Each number is 128 + 32 x the weight over its row's rms, rounded and kept within 0 to 255. Layers, rows and columns count from 0. Numbers have three digits each. The size before them is the row's rms in percent of the matrix's.

# layer 5 MLP down, 128x256, rms 0.111, rows 0-42, columns 128-191
101:144106164152091126118122096124121111065093158235098153142123125098113100136183124103169099095124088132076117129113124064144109144065140114111148158178081111100184173045107142137130067114161127
105:107066122144169103161097101095115131111132070164079130079149160146085120129123110149109205136150165105137132130147177105141082137094148079124072129145117136144126077083154097161155122129149150
100:184098066125127116136106053117165126113083176194129157146137133114158130167155131129139125109161097103141107159109199150170176167154128153167117109175077142075102171111073108176156165125145135
100:170090138101137129076147179118176168192108087119114181132110141131114148170115150116042137127118059145095122163186110062108132162128124102121068106138164109132079112118092182049138128173174097
090:143149120120150135135145089112137142143124114105090145114177125150097157072135090099168124121149118142111165164167075111128130093143163100114081132102048169157127160130090165119103092125131111
090:135191087149113143135151126136155153092080150112124151149136109201109142084190124108082116110120150133139115138146166092149125147140182138100159111044094138118120166084058087088074083136117172
109:125134129111120142110107141135128153077163158156148152152126130150119195119142138109116101115069162155092121123069118122099185117121149166120103118172202131152144132117168132124126124133095157
095:081144037111129100175093094089097111160154067166186152107117115126154115107103124115085098114087153110107138168161100195128147128134118080121086131106093098091068097119122105088125112143126155
100:188184125150115158125108136121116212099111087090159108167136138091114117143155138146097143127128106097132130142069132124145098159134125064122165138155139183184121121071131179094123098075159134
089:090133128136140086092070138127153170109143100170068172113129083127141116144123098095140156125171101209069093052138119117114120053113135169122146126072113082117139085140167122132105108092087130
092:160122073112088162106118157125113085110106191152101150098078084124065181159155148120122123137050185089121063095098192119136089098162152138091142135167137108128162121117141076166147153094103089
095:168091169148160124103176105107134184086142197098091122201083085133131084143132120096075136124067101152130103129092102068135102136090051130098090161143109119118117162166153158089145089159147083
090:142151102144080092136097169116159073197144095108128077125223118101115115123132132165142170086099140200096123108094159093123121122155159126104113136126139155099153109109139089139109098132136128
089:118139105121150103107087083173125147154117100149091139121145143148187128156149119114125135148113069143156178103083092147127112092107203141092124100178122121159186148119072157069092041124148145
093:080147122105142133143088096096104094153190146128064102087153076107142140123086159164107134131147173105074196064111139131182124134136138118127072116116187102124157099175110116102134137145128128
107:108146154081121126078083098136052078112141109192116162096152201108160095143148137143112157114099080146093132121161126155179133140160120112155166114107068165126133077095146119199147136100133079
088:161101114092114122115099143124137148146117090123131165151147170108112127128131128147120177150114082155115109153127085105120167085045125115144098107128105111062113092120114097121123071095139132
099:188110073150150156143141107055098157181112093160106159117175126080161155154178123166123188101155146152168110120146076121106135056146159119130171218121142160164096151131108121141064139098156130
094:091130105135119112136132058147129112116130136145129136070122165103125119124103132138113097117122152127106160140171109123133103068155117129130087085092089110143106114132095190144143111188116129
109:144177149140103131175135161134148087150118122107117155193082129097111155122134130105095146138133138146099163104130097102155129168075128108096155063200145104082077141105143151118113221120105129
099:160162099097127133124161092150084129168107159054088154209130112091146068145132159141102159133093112115102126089116194072172107113105127050086164122098120147078139108104205119083160088098089109
102:180167127163099177145108055165128140125093116115133179162081103111127095116147110104037211106089084144166149126136137105164112137081188087130080180115081157086140075155118132167122102086104082
101:134147107110093157113101094125184163166169129143117107125089112122126159123148128161138126125121138108110054093142151066127165127131119168132104103143103206153092133140101093136105121178110137
094:082144182141130102149095158109154128145163120138052114165118151129146113073066111118105167136098149163149195136125141185137099127046198122155097147150093161093097166105163092146158146142149114
112:097134108137172062153112172107114162096161094137073129148099140143078124134133085147082077095126083115162127165140151112164113140109146138091075161157144129171153125044134141017123127113136099
093:125127152096111177152131116175192194208103070120077123101129153168158111089085096080144145151142086094147164151157107111113116121144114087087082139126129118183175103118139068193118123143099100
116:119122215118086087105142110143100151149162073060067170126093109132119133128159158143081077137150079002161164086160104063144135142166166122075150137151118129197142135120105152146153111128122092
094:124093157113121088124100109092130162105249138107165073125150153125173128118111118160076114131107098148099129110110083134091179139089216141145179187021094131142100067133132142134094085147177171
094:127145096110139179114130192147089093174125117160130106140082088132119123116128120147037160095206165148071131090104108225109114156136067147100127100105094154187098147138143123180103171190151091
087:145141164121177111110104108121087171141060096136073135045149179098101120153104143066092165126141123159154099141122107145053105108149142123140129154173119099177167168103178134183144151083074132
090:102150133163095096108141132119143106105130094082126144131061108146117142099153154142111090148067094116157056079182210110101151147130119153124142118152152059118175140166120169119065072122100119
089:144130111093057040178096129142144137115139091136110102144111206160143163126060112098094152111160110150095153171133123093148116164113140136157109095115173080088136087128121200047087096117117140
093:118141088102188117170139201117095095076174119121111097169136114140123131130060161178104144144143188121141158144081124137124167141163166141179095186189144119157105181094169103103122132062094127
100:108116080145126090161158105124166139123164048138112167119081121130117093179070123115117167153132121129100174110168136105112156047119146138135054141082116150120140119182105159063148083063178163
096:098119172121104107157077126136105163102178119151152076148108092114154126104043086150143110162147133151214159126120101194153127143120119078064181113160163167169164158120068149122097098115163197
109:135164137153112179082105103175099144077125145136108130120107126128142182108163098114099119122128097118192137141052071118132128114114120133164168184085073126146151074190137096113109058102138106
102:109165138134054154145164079205107133084154105127126076129113184100122105116112128130144051091130165139156167082162107092129119098160130174090142132151164153100119101154075121168138172127118157
103:124096115141153104127097139162134091098111101122132080201175105130132164202151119162170093119063207134082074124090108198129104096107152101126119131172139145073120177125136088153082153175152121
104:131132105120115083195116178127177138109104116164071052087115127113083132152095123196104100078194184083115129180057116114157145131161125100144092161123175165109089137118119063171154113088093125
098:168100118134139109117160161125170110122120112179100139136160164118159089159121118165056157103108116131100166109141108149061131075112152134098098114160118102062067087169088103049155135146132105
093:110099177106077090150145108144113079184147144116108144120142112129115181095113078128160183126195124158121147149125137113182101116191183130080126054183140108081105137150086136118145105090147148
093:170075095128166082076139191099075103114130155190132088148096077136174165149140129125139105109109167148147124168136156189132107149137133152117128143140163168057143178095085123175124145065151121
093:060181107083183124138137136105112098143140090116128097134186161149117068166123142104138155161094161158091130118131137110137049179150138118126149088140159162130082122144163210083114140113077130